Weights of a small GPT-style language model, trained from scratch on English Wikipedia: 10M parameters, shifted keys.
Each number is 500 + 40 x the weight over the matrix's rms, rounded and kept within 0 to 999. Layers, rows and columns count from 0. Numbers have three digits each.

# up: layer 8 MLP up, 512x192, rms 0.0986, rows 449-472, columns 0-191
# down: layer 8 MLP down (transposed), 512x192, rms 0.0959, rows 449-472, columns 0-191
# gate: layer 8 MLP gate, 512x192, rms 0.0979, rows 450-473, columns 0-191
up449:517444522465474501494507525501444458579477478491567519508442519467494535506464529446514453472513511433527519428510516488487487517547491508533487486481528527481519461482496469536456392513521503438538517501462532458545558468512467525543474456450478545480452504451467499517497510453532442524555512530515501465474462562394454455521519491508508489565500524449487483465523501526461538513495469444506529506505477557571513460524497459550438514450448426508526565462514493459529454523508517542481483520532501563513485466483433542458468522529465446492495447469454449472516506547494478456
down449:512515493491491491483498503464478508451517481502501466563499461430469487535505483563513437536482503450541428469566446478483513435493533538487431554492489473526517500534561488473516555537455520530471481457521543497476475434471522523383532549440457470484506484553466536500524491531426472503502480548497430482488503501472441448451463574536463488490460533531584462497536385564501485562532420483520499488471512527496472408500452457498458460474440501580522561488506476518559489474564464483468513497474519500490488486571439514484507538460533502511560481555521492464523407503562465508
gate450:524528495496413471530476513539464456538442536587495503457464461478500510463540501483473444491536488459486487493493547569437538474484431501473479483427450510497541633496428534477467475492467522420536426527542474518555442438426424412548512545533483476500472511474556506500568519490529473485465554521441505444482487498432521525495459457576487526514527461560461470521448498526561471530498488495490511498496496496619468516450457461445552476587505514541505497507509444430464485443442518516502473535565543510529398468505536432478527509555457481491448524511508497480543466494521545470
up450:538515484544477492456489493549471484530442491541491460404483475515517490469531492459511515490471494540453499512511512548539494465530440460467512560459539514489481505618446582436438485477455485416516484518550576517439462423516458449503575623449523498467427445503508492530515489457557509505413536495500532448572424422520428478528469463494445510482400484460506500530499511518489475448479432472475506548476485493471499543484376483454505530498517508529474485528487511451492372529473469460493515466575534469475517555502500516496544541542454505457563444526505556462492460500513518503
down450:517539513527535530502438467489470524476462507505488456508487459457510507516540457478435495463519456512493474513550556473490538498484403699457523511406481481508520501533455558440497463434455461529537494471518532491527504486472485485524531597513466427492509556495559471526527502491535462509426468430470429474502430522448489434442448420540527464501475419543501540521442439526525400489519472521551461518468512484529531514474490568445562511509474535549510465517519429548488465503457557535499431573543541469484518538538522540547545533535461532546538499479525526507532495501483480484
gate451:483503457532497437522516509567490461486473522470437535567451533527520512454508545510512504507431517445558516578513485557538492512537523492517508502481552504507475449498516537510529481476573480469477492513503504481494497511504448356493534465577539453470586565479511489497564471537512528473534428485513534467500529541490458518467529494448454470468461495546522512490434454493543440481467468474460487480453512515491538531447499492452543535498559565473506462465445552492432502540540498558487497496539457508454444523570473464495488573434443469460429423509455491498527467428420514487
up451:485490516513486490504487498547505450548444479505481547504474467490512486508513539497500468530420469464510462539461489501431506495515520469532473563524547521570461539490492518565486448487428421490463490562468485487509552493487537486569543475539516547422516509455497412480553481552455475423516492471515512537481464482480520557435565457481450484488440457456516554480469467530535538483486473427488456523498511492538432559472534523522530444484511502549538432448475540494527529545552532550500405505544503533474508539509452499526447544400488444472407418494429452485546489497473471485
down451:443471579466558534487459492513488470479509504536430555462506534521534489523531566500528435480481485481520488478502437476510435463516491620473506499494508494562583521491468525470530456547515429482442533438483457481541487504530606514559514381473512461448479516492557492473516473500546474478454458508450515497526490443496497450511530495479479515479572530473449516480441498495542453510545492442517522521541558433525406421487491491497520569492521506535513507437509505432512450465496512499527479545502545442468453512499475488480556482437531474460484409502528510438513494486471488505
gate452:539478487561475499545513477529595530535526489463563443534516544516527542504439539545507535455425517503508517436489619466540502475509446494513424513538504479540529577536447536497462517428454532533421495460491441461498385502513569469449480470550516465548516461498462546541446479579475552471529507450524454510543536472538535566417549502497456505455548468480507459500508534479581480485537545548490449470545515451511550584512377527443471492515469507459513523557552576531448563488508543479455568462498540492506514531544516556531532572463447499463488484561475565522504454469414565496
up452:468527536548502538469546492512458531508512492564456497463473510478600519543460525600447516513444560508500506573523465478443485538527532509511492476481527550520489560527586495560564435561440419572485504447526476468535546514475490514465486528495449480491510611468506482475509508471480557462519520489496471483574489592590471424498490470450540437580553506539556494530578468534541484508455464589519515505565507546522484539423526443559447497501469428437524500438520552508483495551538528412541557496513563542472480548508497521495440540541537557463467506444497466551421426494514465465
down452:528502587573512493505507501526528541528575446428537518520491498465466512541451437452449550429471433508508489470489518501518505535499435388532586490524501448491472523490478492480539481470525420506507526433385506539548528496512488542392476519503449490517433495535501454673566486535481500496439442521510480531487465497508534580516496594477504487424528510500559564443477564408527468450565531544506534470494494524437505497530506508484487463503505579522528512518554471495525507477497518442486561459486510615467509531494556509556454461464580459512463539472466462509529548476469539442
gate453:493496475500483422492493512539546569493453556541468470479491492520508456518474498531461526500462406502549499517500527536525430474424467484459538484536549474499515432472502488491503511518457522486498500542443533450469488535500475497467536456497517572552513480536407535534513503555505433457537519455477465579465450499526544465418539468555492510439507411559496495448519499518538419480517527510491469471569502582499492505525376561434529556520508509510512514515531434516483465540497475464517576466444522548509486492570595448562473458510464490550502527506402503512518426425513549495
up453:473555500460487464488508528489460478551522443561523524466560496448524509412511470532562393485492465427522514496412455498481505509514512464528502419446461434514537471487535452497588529532461496453502493541479529496446525562458509509488518540557460495537467520580474491550524508508464545567546500485434478545482498513482545534492517496482427504437504497473504533551536517498493516504487560497476522513548558530406579542514520557516506519562396489498533456498510494468514504475440506545524451487511503486544454397523490523479499477516405522498469539495519534641474493478474553549
down453:544550515550494455470535495490470548442561492524470530501489491546468522568516496524466574473496478462518479472400521462455511456496532547543470477492546479478449511573453520439527477534485538445484563497471522490467470456498497508521544516470477520509481457496459492448513492579495446455535489547463478491517469459528524558409464441525456547529472520537575473466530495541503495465528485450415553469427490499489496524544466555460577530589533502543571496548463517537481561524523467436511484448483431528420454426484575498466397455447451529538513508515508531552497449451504473492
gate454:437547501542494488469478475471405491528439497466505558517425468501500526514493531504526538495453460474534448492486476474470452559498500505487477439497502461470531514513508501440502520452528393432559540439516425524456520503471543455512538515479477536523455543447510479516494554544420489592480455477462515527504535500561540496442496473527467456520528500463452458478517491463464571503411471475455507466502437484464551481488508451501488550464548470474526465494478443505496551451518476508443573466557474503556503569525483479541487586510500554481485479515462461442454482493458461519
up454:474488532503500495440461463507524502417522557487453580480455513506516536492504557533453523449491529542500561548484480467510524421485472461460551445526539531519481474534519465526483501488546602488500511512534501472506530539456574573433515557524513519511510462515527500517519530522492484465569476551559470471486508482494516487509465422524533469491529581569522497457478441511519456439534581525530500517567492498505484455532495489465474449488515504476508560513521464461475464511568515401523521464459566488524473495532484503488517491528528476493505493488574475491421512565527513564
down454:511498496517449443554576523506520565477559505499489544473466558471576496476573527569430499457553490413464525526528517510512408515450483489470514504555504472489468494516452533525508564481529506517483496450586515516462472479508487526547537541482477465479470461516561574528509491496440472444483482543538511548503508493464585509547459536455568475465488556562529550510531501486501434490520526506513524568487504484444432521487459511556506434526510393558497496493478498540445522448527431482589483543530467568529529515482549509519490540485485501518507491540434508440534462565520543476
gate455:554533513514482508476474464518483454596498484493491469489448519522490516481578507429529392495487554493529479523482540541488466504520485481516547503466564482482516472536484463512553496479526450433541495520531551539450541471498508419489554504447492581487532498442470592498471575468564407519560522537482471516516540452533490535498458385520425510504502520513505497543552556550563507475401492503450397527609472515552538584528459588481502534515464561496497479544498525452493403578497495567480476483528501543553457516547500475491466486512490467507469463460520487605445442491530478519
up455:513442496502521486488546533529529537508477523586446459504532540470471546451490501525501538581508457473544548475487559447492460556504450524495576497429490544566517490433494540526500508451448483527477500474419536517526519467468610546452448472443460510526534533474446544485474489539471522558473557542574481502480522533442477525511440486550463553440464506444537523574423491506467518469507485465520546571448442520530459454478624512562532489538486536480536505509542486523523541537500506504450463444423522523467534518557498541516531521513465502505574510552506462446455526455524504535
down455:548465535549513497437520516504519507496641511471535524521505512539543439509507448462541452480522495428455403496477486500478492480515403509476511469526573471496551469441482535473499532446521541528527476451491484465563463453500460539509484559481409494467485553502497470521529573467506569570523522492481475476448494425413546476531550464504547482562413541499503563442528513529522521530444475460521457567524510537491462499458456506433488539523505504574519532457467463531454550562534496493451499460478529535501449489485533497487446425418508497478525510492465476544513540399500421506
gate456:504450494515463515471534576467515494491395540590479444547494500589448476496467517448488480477515515451524504546382444506457494517538541505441568487474513486527491523511526534504535528430428482497476495478549528509487506522485461465548477584573496511497495499457476524483504503529431451440537499505488535520502585535585508539424552449507520484483498492483527464495570415495539477447559540537552508552498537477633582494519545518408438501496601491461510519485450474523475466429543513537497504534510438480514473535489539489568535564488528572477451500495463521479494538453467477500
up456:528537493486505499485474465450478519473462579562516486513503547549467501436506444483427458553486523547527478493459525498517520465523514518516538571457549414469470477476578543533534553458476435455485530560537513501541528472530498474535514436539522416488460509488494535504497433505456466429551448531419544484456475472461456540485552520467531518445497481495467509453528456539558514526564508471494486468519494439470551519457431451507480475557508471511489541584456498589505438499510481510495544497479488464489492499584476459497474504497547525590485422546446530598534498442501508506
down456:505521507565591510506539519472529505458567522548450508474487500515450443474528453455456487530543531483477466430506481353478526453496491635475592429515497505481451506440507546515522476442461518498521546462470499458433466485528467486490410494481432591507490531425461450498446568508531495472542534511516506493593494547513557465446507505558501465575523500534532538487449462471472510474490488490534490484539499513497554430546492526507518531467470480517503499495466497497487470490422492388513533498474465496517445571467473484496482452484534485534471485440478473554497478549531587463
gate457:467468446562476511490495533594448536542542500501481571506504387547540496506569445500444490492483537555503427502495525528559390488493492467481523544498478525493432484490433476441462489413520489468523462496558468481471539426469412528528494485516480477556467435467536506564481452533535532532466499556509489511460552522475481515552525498468567455482506435544495502505450480511514481504438495534480433512494512450456432450462478485462479522532546497500491471453529522530573514457462508512429507527448600515472471580533472510436439518466497514477454475504484485483495540449512504563
up457:518451498536487488496511507460496492503499487521492525551459553452522501513492495552453440486482410429463525545512491517491499467437521500481447452537514495530569485456429500466540498542549487606483487427454449507502435541483533527521446492469541475534575516505472456509474527453483497525479506474441493532494511501562521530483459521560499505520525499554460543441506459528461538474497476478530566512471476510558423534415521471501509569537467448556498508516620523468473494474507457471586526495493450468430453526442480439486576470606549517462478484425527438472549489515549463477
down457:507497457490496528535509523495574506498509479506460544562540540467534513490504507498432407433510513517604494561497507478506497451485515487586489530528547561476509466464491564527529529498448467565538492538461527498491476524437469511505519542546502472507457489521520576446460495530535496436517538496450489509444482505512552477488494495471495513542523456578511488442506455496473531434464479551442501513468509566543525554510495529437449537509457544534442552444535442509482483594468508494560477514464454483580506554536517507558509434495456535382522500481528552475532483384532570435
gate458:533465494603458498493504434478476439525470544520523526466471510527554362494510504514463526552499521548552486424432441465553462440628503498443509458515499506491419537551447516520488553480482474518523451524487508473500537452422535502512558448481445554455468516501477454514497452511468488501467470561495442476456402370522527531460440423580486516479487493528543499485557525501474467480490527519429469513495554459484571513569479552441490525524497423501464496462482500419517514536559547530509497448521459532457512505482490529592421547501585493563448505491481537548433483483504558487
up458:405521479444517462585471562426455425521478603450494507608486434500459554560517502430493551547485465464449550563484475526561485490496541522469457516414506514593525440537471451468419523521574508479484514540497497422427552544490517470513532466521554556535502560474504522511449546432543494537520511499495479561526552491552502536531567504500508533429476547509482489500520489435476493479477530525427445449505427518529535450471579520526508492554412464527494524519469494535482492415478475501461530506471492497479472636518442469444480464501554422521441535535442494517472563464477506511
down458:521478495533516536415486457492498471511507492541407531539532531554464491471490486424538552528497478533542461453411454589493565488506548459483459526480447526504473485560519506558550493437583481438576534551460480447492458547481501543456536460469458494514457541469546536456542447506496477434468486557513450446458561481594491521549473499517508544546494491484570462543562447515485486462482470505485414476539475525501538576529513581538440464471449430538468453476544446446547596452521466485502545504506543489499543472459531499419416498477485518501480453518496485508559519501462566396
gate459:531497511541472555449532440562489542487521512573481460539502505482492469522489467467492451417457559512470557522574491490534480456482486495479590445520496513486521512475539575564450493554465468509500500512440498427518555473367537541517490472493471478512523487440480488551506493461477497533416496525454473452541463520522506465494411520518498493532520455508494528467500484506542497532526475489427497555539430475450470461537555496506479515599543471550499563495519512480501494508458463513527454514460538508434477486515456474429483530493447543474404502447405474487551518484514524464
up459:508486428487530448553446516469511537491533474456460559480503495504575478485526538546472521556559430587515535532455539482498571541436463514490452566553475574461511469522477506532511537469486548535518522487517449548539478544523502542504561496539525497469500471484499487549503442530499498438504514519541508510456427496518488490513494513474457556454470559463507500520515501443522513535548544476528540439542603486449471456516443500468523524572442516489494459547511506560538502453529490536467533478498533499462486425523607530466557482575513557506493517500473459531429551594492511543
down459:539554555495443535526481453515497507477502512535498499514422499466543515502499461535455524432488579551453507491532505515540488495538445355530507489499454478480507494455600495512484519464563442410451478503515507535512495430484443468520536510476422501520419479438543445479449443465495524450546542482475506534464482491513554454563476529583476520469541481452530475502533457524531527466521464496560519457455539496535462514497461509521501565539545430526502563408511505493500460509473467535474525514485471450495515549469547475438483510513480547465516547510535470528566530533462540472
gate460:518471536575501463479479482520522542561507502488511459470469555519517555500558544503447507508487510466561519470447509482536460497495515490424479519510534551515434525469438461515452562489451429579434466506502492524502474473546541445514496504458530523470511500450434509442457528667467485487485500511542479490479555450500488480504537465499463481443473514410422478471531491509596538456483485534477462459534424560568544490573518548441487496453501486488469502533494485520474471487501460463436514518552513599484454527544511476477513497505537526491537554508519454557480527469472539459
up460:555507529507487474516464550578463515523501539538515488428508500533513506476497470481464468467496497513622537486468423502497497552424505473505473537453477493506468515511521465482510496455519552561490463563523519491467517423451465409531537444475530524501543506550493427450551483564518470484534507382421535519456511506521583499539495505523471487458480514502495519480484464587534461465556423585549475586525530545528433525506510430453448435507460452471507512567510489493484439538505494504492502504532498504417465486505500448512469525532462526571523492559558479537508469454564499511
down460:489509517478551475494528516501499510563415516528520467599554545518487504487494524483493462476450536482524546467454415537451498555547572528557532451538517410489524436514491539469530493516490482511522526501434498524518558437512452511562526493440499510510543446407475474517516450453543500487539460412477457540585466537503485505519498546529480553487516507468605501428540487420469440502475480448481513540542543488514488439535536493458543492472573461445514491574557596489574506476480490462569503459434508495511534477458448540513525552577423494506520508514538554472489512576509534486
gate461:469572513500451583511548474557465447464518467532547441486540508507443568480530454511493421470512535522549477440467473521535483529562559507531587496517456491558445418442472506430519460456488417529478531573538498533469548514439461467479495555508449468465525448467466554513546484556481535488498508513488477501547507501470510500503482550486531478438475421604524556524538475482445525524476475488431439554457548489426473467479551515537496529524563473470433560472540607512457529578556502471495500499507465531539517534492496567483456464475473499519460492459477496498547463503451530525
up461:484507519502529518525526504482494541544519506558487549452501416479539541588497449522466519548506591410486531545529491521440533464541532520489492518505504464489520541424469483535428482518424521483567435498547500467438542510475530509478593440487535454463480476498507426446514516482510545508542536392491548488465535526539515491536535429419505487393508503523438482462463538485443538547494508492470454482445506483454498495472532486489479528535522455526489530440503480524458540510499618535550474506454519497548437504507549505543537582533559538499519541487480535520380524462523478502
down461:462485466460495485509494485536473568515515539402551485440504535533601475473585433481439415487448522460499510550451431556504481528457461491465458563488513454496450481539462507494472517455563477568506546540443501516478495536509488459534536491512564547474480418521514476511487430490481529593508498491547521514508458474453475473497471446481586559438464508455465526575469489478500488558450514527502527483520527464527458492477457500457482541526507539445503524505573600450490499533513477473474456492529528438428485440535531463528391455488563484549456496513500482536557518537442483604
gate462:506499480500473466466473495532511478463498456458500547561480500514565509482492536528530451514478492527469513511494574533469504488556500484493475535521506463435462477446535495410430504499565461545516518521540535482493507451511492509570509509512541522522471418516523446536546474436433479466467493468517517514505368455584455486535446492514508557459438434500414487539528499479511481539417445506473524516552505464512457525458494446524535475464478479523442517508479441477493493585536537541486548501516591543612494472563432480541502567552594472416503507529575543548517447471536567499
up462:521499456463540457539546524504505504556518549405498506505518458438574424547460493495476460559427450530526478506510461527523492515509455527490509566508538429455519488505492518535526514566530541489462499466455463489482452482482485537511476497527533554580466446481506403463488468478519507461471512508462407464525442495539458448496405511489443536475472554525472537436472504492463515553556493496499592522510557485470480444463506457484542438514426423546488515507538462491526492562508467504480514560496575508521564485571511409503483535487513466563492520459454471490500455544529537521
down462:494471469455504480522489509398449508510524470565528494495507516515492578504560532478465534473526502431485501486468504469494506489506509645547486458464468448528511528543499516500476557450481472513528482487495526525533547577513501455500482486471449526497498489447478462476533551496514426549557453518513417485547610556474500499513526536540498465505532545518518523524511461537472505422443484546517528454407475446465559557531530484452483475538585490503549463452463477534522532447527436521539493477479462450473471546412540476523459472482493514449486543434479512478461499565520477470
gate463:511492458528468400488529508527556518513503512460568416480520476521497452462556477502532523459477516487577469482570495525542444404473494443557530482556501500471509527526452561503521511469526444542535421478534516534524464517448436459476536476455522531541494422459424492471477499541522483456487602519440488521538531482466462523484487460508478539451444544527449465514541552566550528506483519443428453460530515551476524531524471515402541512540510530482496520525544449522513537539447488522504473465473506650464489482506458511483475519454461512528453454505536519552524494485517482515
up463:520495505539525437479522451554501488509457465500558507432446464453462462503498474478482459573492453492543538489578488518497464477459531485497537418516446403494577553549484665547570544460485448514489473532496501480477447523454528423506491540458475439520568483551460501458458462523489399502506415459461517527591520554485484524458481495607448498497470534507503475578540451523549449507489530427439522541506500473499460535497509496477476522552491515444536439505459533483513504481413524534378482477449479487547558504495467610489559535465500501484447510561432442564575544539462455490
down463:485496584566510382520524457471502514513555499495496520450487448493439527552517468576519536432433480510504541507491445532486501419477519598484550535490484521471527555455492493527497516497529501504435439459535551448542477521483442500494567432478462564476461465479475472556441438463479505548427485474450513538518474561564492491523441420484539515493536485419458462512480499603534488530442528438443487419485598482448516531538468482518564534556509486538491501509556441485497498531446462536517463527462470471522543519485428492495485530457520481505536486485495452518481447468484529506
gate464:569512438517457485532572581489580505455473504478510523481501523583492492545498409560501483519492413422501473500425512561538538433476473489538538519568510512466516488493445488444486536496484484468514499394473515561509455460490524508517500463549496420556556484497537573502451460490445430444566504541493399471489481548502426419439449464485473562506477495457492475498457545493538536511497500488531509449493498503522556514468506535464570472487456549493475500548577442496529427443530447509458515541551536558534467471513501507501475519507564473508514452573515488496567449429544584560
up464:471564522471456495474456452482462531538526487556586424471589496481462469497478594516506502492479463469521457471495462458504485488504453526514526522467515529503452534452473488537509492436544462524495475532557458502417533517589517433530461455522451504505426543441470540488506488524536486505523484473509528465549471564501591482546495554515436439516513505550559479433487444495504474436521414497470490475489502506482511469533469512500544546503502414507444547445457536546505530522550587513553488549474499445478423462441445424648504530486497504423509522547473541537549505440483474469
down464:551523422503523486527521521429553480449464629509579430486493448456502457455570504473501495588556464542475515461510553522590540561439505497449534489599465556568485546515528549477493521500493463467535524464507545543493489536477554466469464519522543461479456472502482440495459432466500524540518513527478508450459445509530453460510544556472627489523509499454493531532523529506539445496536530462525502496522511451577486514531506483444452535432492505482472512574507486504469504503457520531532441487444554568498569547572459483453500459499462451511610488479541502470536530523548467501
gate465:523546481474471526508462479511510480396482509498482493526520477557471495492498481475418469524432511543471425458458510564475520510491540464496472551528500474530568501561545589527473567456505459491522540575541522481468542509495495447488486500512508587516442546503533514548509508477551430485516509583594449430567478535544467518521458467544393518535594525414469567443513531476503452543428475564510479502527434455543511535445486540500509511485469467488462505480521505522519485524481545504477485480490557481534430544530449485478490482477521421462508483507461550566461409457539523448
up465:550494516508479522475546518468451521536441420562534466446505548555519517445503439521497517530542576546450393497480491441465460512543540470537516518506457581537501563606509515519438405439467489499515427504572533542514525463455474442542443510516499512456426515456494493505504512502505420483472522538559461575430534512542535443530460418469465451470447532466474528529462456542416540559440496576555495474415440522469515569500544432526507526567477461540553581495539487491517439457425564527500456462514473563473511543471478468443553494555534459474465487477456517505474454519543500480
down465:422557473514551494487505501461557554414528554532454490508424433510418510550480489470595525525442504459541402516429510502434488555473492550448434589527472478449545493519534433521483467501495526533476502515504498495421546463471536486479594582572514494502504567503544544491440527495504503510448496458517486520529475506472502420552478485603495482460518551509546462478509493380522487470564520506468526528538452485516475432484486480499469531586525539449500408546512471460510442499438518499503501471462511503468502476516540446533512437452590536519480457510528499462380438493463495482
gate466:475552470545479475491499495476488541552550489524477536492469477501541416473461551494516479502488436531518549509528428510500548477506479487507466458497478499378503502461606497499512533431436470454488451505488476444461501470476450536561636508532502459477474605424580494532460433491521583543550513464445466495507464522539453489439493453505456504532476479509545573505490510481545480430478462534413468421495510504444551488508501516492532545517469501456475454481487467458489517554490509518502471447533475533557498481576445477547495512530459543477522491473493557444499467422530492526
up466:508486519611508488535542531541510544517517529492537473478482484532581473511440498529476494462402584426470500560484476458514458494448544508451512463517511480501543486524525497474571443521487446540524565477517494523482526528477491483515451429489506520490468487517499544503430482507521497508450497470493454544516472507539464511552457467538581489504540426495495515436516439516446493484527512574482489423554496611497450514484544545498509557490461495541536541507542495526573501495504569443563520452572517503444501534485524490473462565551472546514516492370516527491483484456447494500
down466:494545474501514496489520466526455537582548495496444513520426394468478518532516512529549508521529543566439534474487522547489514480477489494444513454440509526540587473475500576478558480521434470440480526527486494465532553524551520511445492571458455579506570572518443465535469487472533477519465460455454521496525469512539467432514463522555484502515509490508488547551504512523572459465544488585451490565487486501556491568546453492476485498496592508530467487509447486460491499478482522429494401478482510518499532488527480498468557485485583496491505436530405486527487404508455451486
gate467:549484476511462505552570488482560423495519559483500559509491489519495526531537390540484453548420545573495500532495497588484553553506458480506465504518466457501476476481498479429456508498493465510452552532518565543488497472494486430506578428556442456519561466464460435514428465554539496508562535521523444517574513468468465526520499521551441570463450528422453543551532547479553550509490489476479465512444490472500496523580462501469468490618588449461462432443432495452489547477519432508487530506531493481547558427515515522519521625458521468470470466451426570517477454516464507417
up467:507545508507505462506519508484506440495507524491472509565462522518496504484496486565465511557443501561535527528473492545499550617563568435520497535503503462500476444522562536498544428540481516548442527565536525497578529555473505478516541444515515521462581517494463454482575424557534508508542521562491464537537454471420486556514488493489479587451513500459472500541520451535538586589537418465513485502473559487532527544533451576545497570513483558464474465479519475466440520499510471464470512569443534507541528515581439557465515453556510450525472491516429493469438479445526506500
down467:487549499553506536506474502479497452504519480497563540494543431442428540481471455524545526521486513469525604501552499503582441513524491489484492486481533531483612443529510426504478485527499514538559505501600569542542498408504512478538470529553509521512482472483494519496481488570494498489540567466575405442500511458515456389454522498442485567470517521515493487510545521463523566554467502555473531478513441477520553468534466505515479535477501499478508542520489387526485510533490421481521529599479460487531535591463493578440506511529446393509481465507438432441571543484529480475
gate468:554492510541463515546490505525538483465609568548546504413511494457557440527492485523518457521517463500545443452476494555539477509433514478480468551486513457479464468471520568502411520508497528510444525555513517530487515508554528479448529512497516472551547451512533508524473479535429480452498484512503438472463452468472507474493535462485520499532560455523483482503561490556601496449478475494480527474590555513442502463459516612432511475521485463498451488510538546496471522540559501493517517540498565443567516437528502476547495525551560462555495480569557557511565461557566519440
up468:517494503572518444475541479543492553521522514529459518525408524485504500480524477492490542544393517486483480513495529448537489553435473479508472483425482439470436495421516393534499498495436490509503451514518397447477489543409466475488497593483476468488517488469494398460536442501462563507480507554507480516461490469532422449471459460511487502542472460566507559410526493510488501569495493497497453465530546566492514511456422529520535451518523495464551526487581521491501494476475510526468536621484513513465480540499559488494517517540553496534506506504472476529526558426481450542
down468:510489485521525527510457526508466467511551472464448589459494543516389495513481470501419487518522478553465445471558532489511520543458574531466488485477488524528479458487454472500522525526428509506521546469482530541515485468507563555485465499486501468533579485535426518518455527572461584499522580523496397519517477545558544498482520575443468503597513505566494511551548471457431540552573568556512469473548536544533582475550493473538442477518493514524482480493425509499508487632524501516517441463475497492487497475510525489449561503515532515443413521557509505463482573516528486453
gate469:493542465497512512494536522505517465553549478517466522471554494490499527534439490523561543418469479466498473523569528481568517542560448498544532483519604461498537469506544493500555456436483473550511525515453525509475450481437469456473440559517449482510638422481503548470461470462518463432519495489550430465521486494494561530507520535509506569536486425581537523518481493462510519468473495562500510465508432460409537475555474436432487456506511476502480525458518541488449459523498536525473483532592419545495449510576464526464479476470488483589479435503498489547569483500508516469
up469:485547478546509466402514478549457452532527492506474429531513449544487536546540577551449460488455525552544502509524575480508556490493473512456516511525470515498482493527508517611504478486496411480488474420441444488487549479576478552450463558437483495519534450458501535530499497551474531571544404506510466407565501473515506547550489502534483476468542504494529559456450456458479478477404549476466480484477491504506496468508472487551526522556500467554574516495505537497503503455482497500458513466544509476535483480524473581494480483433533513531494483538579524530602549504487506493
down469:505509438470532488529465461435476485465462518540481481590480439500445504465586483458496454538478562520576426512546518539477511524474524571528485486512431506551437549485480505548555555562525521528509477479524469434525533530517511543486498477552479525423433486526438468493503495535495515563479456495452594512464482414529498563486555501486448510443537491579476490433549524551465528525494475492488547523535519428541532507473541473514522553459473493475537512531526535509515484448467440441468489481511476516485531473504533525528546535497461502480462414576493489450444454513578511437
gate470:571550492483430515483500498514480484564461504545483543458481497522468490516506571451460492535495494459522576495498485504546531399445462457517466482516466479469501475502476465534513451541517591494494435526526487523457472439457555483524504522513443498483474505552484542422474515502555476454536497428497507479467463452482594516503527512525517547528540518532531537513422449562498487506499397460489442425502532378469504472567508518466517509496478461521396477451496535375430512553534603470480538506535504512416459450588485489524534528554446550512461506421426538481525443468533495482
up470:513472524578464494489584548534492535521451526467531487476548470495510550522495541550534541433540577526496498516505406520501500492456536494540499506483459556580444539507459538454515471518547489539533432545486461545583465526527510506513460479525482528513478524593478559491512508483553541516544514450480544433449437506491547558506443453514569548447534428513454402453449475514506466440484469486541500534449485462523559448506562487489495469472455452480505530424465489479542536502500562502490464497562468455485495465590430578428545513449511496582523456514463538574478560535515505490
down470:491473539545587465497454541449545502461575445510491561522497485541478532560515546480484524560556462406464497490497560514417492470536504584513519492470589538448504425516506499521530462518410446473418517529522452472484531525527452504528516526415452547428526441520437523570451510497543489538503451522512480524510566535536502499499560507489504470516504443565544531469484422391468459482468471501514538453489565443528519561550483481505498469524530462545426467430507528522547612433493522549504508447544459474492470474514509487551483422538490563462454515519492486562511473461477495483
gate471:584444539520497570428568424510542506537495513488525423480513549504596510479478494520465461487501465571478462491512523503498468500583533484488488453572442514503501523522517563495506451581414492428509522468535507445528407468504515451411568460513449516449560499486450549543486448483481501497514458418495475536563453554450538536503522551547505506475473555519577490457511492607527575479524490510512422516464466453409434524500493504491550479518460514481534481560481584485534527529510501514462479464513439574477568517478458519522478543477470495490524528483491488572507437484537472492
up471:380476459453513502504486625463521570456525485510484525517536429506439503511452482515516495488512561479485536484534517537486543552529529492498503544475540529487533507505458472467551551456517519483546549474526494505507532516579479511511526578563520459518490534546433489525543405442516440521466498537551518497473532507496469465467559530451499502459436606484459525465495549393518489435513498520532479460535502563520536488568462551478578526487483438516440476566431479531498565500500477495517493460482531450387463509490520532570505491522487489558500503530576494442464468464387504526
down471:554490494522517546512482426538548463502505499503482491502510568490573548455445505463500531507499437566449475532461491476480465483496456456527561452508535488565574523481569560503453450498500496529496442495545495445551493475468524484421523471464427454521558472399518503477437517470482508442556509532544474516487465524474540556532475521505582577504515479471519544542530484589535555541538581557508555524522449459486504548416444502490453527443475536457507513499536497490456473499513566467524472516440501555539569491558463513489406524543474483441506513408496483537484481508553483479
gate472:497499469498485557440521570525542512549461459541532487503508520520474482519460435512440512500492485424480493432531501518510468480550525451555507479510486518462458523571509478479552462459496494458553517518503534485533519521542520519511452478533530451475517479489490596437546523562514489565554492538506430523457520432435526430568491485437493487487488546530478524443516435485506583501494510533526575423487552550494549465586560458469514554508475538456486506462504549545476535455590484537470527528523457591484421539482419544459477523466512467484482478458506445477507484519467513475
up472:497551513446531401465526491473566493516553499514510514521457538462507483462474526435488493538466446565547496534466488524505521505475522511471555506602518511486546472501551510476505535614484500515511443466493511569501482498460454464484511487499517560511484490563514479524486437547508464441490498476507505468552450569518433526413532513493469516521540496460524528484473523484502498559516490472534497491539441503522460495499448533584451488482502504589483435521472495478495455494442478509559464502531569461500563520522502461495500482526459534497551501552520540476464465485457506529
down472:499505485512469515529516528527487541488387394541483463481562521544498533512513531495554515438485539483498464503495519480476458497521549354481550516452407511498540557517547503492536453416501487504498536474424499542525534498458555588511525485487500468461503474474506490533499532505451504551511497529564441448459578528574520504519498449489472500538541507541542484501481491473455530505488510508503461518522476554481483491451493481463532521532489456497512510521415527469485537464430512522523465464480490529460498501488575509551493444515486497487469475493445524528506487481489395513
gate473:538566482498491521521548431492551520474472525489481436519525516563543450425525491476461455597503537564449503488545495550522471450466477463580495511483430500505522490506480542495488513436500480445407506520509464542493422503446463443594451524531526509500471512404540541453468419459478455487488488490502503485495534519500560503513525450522400530518463414512522550483546546510486546452467460461473494477457543435500490509507501508489534520500489469490494529574533556522464482482470486478458608476540496512500531486516538521526480620523504488522574461412448554589492504520459538452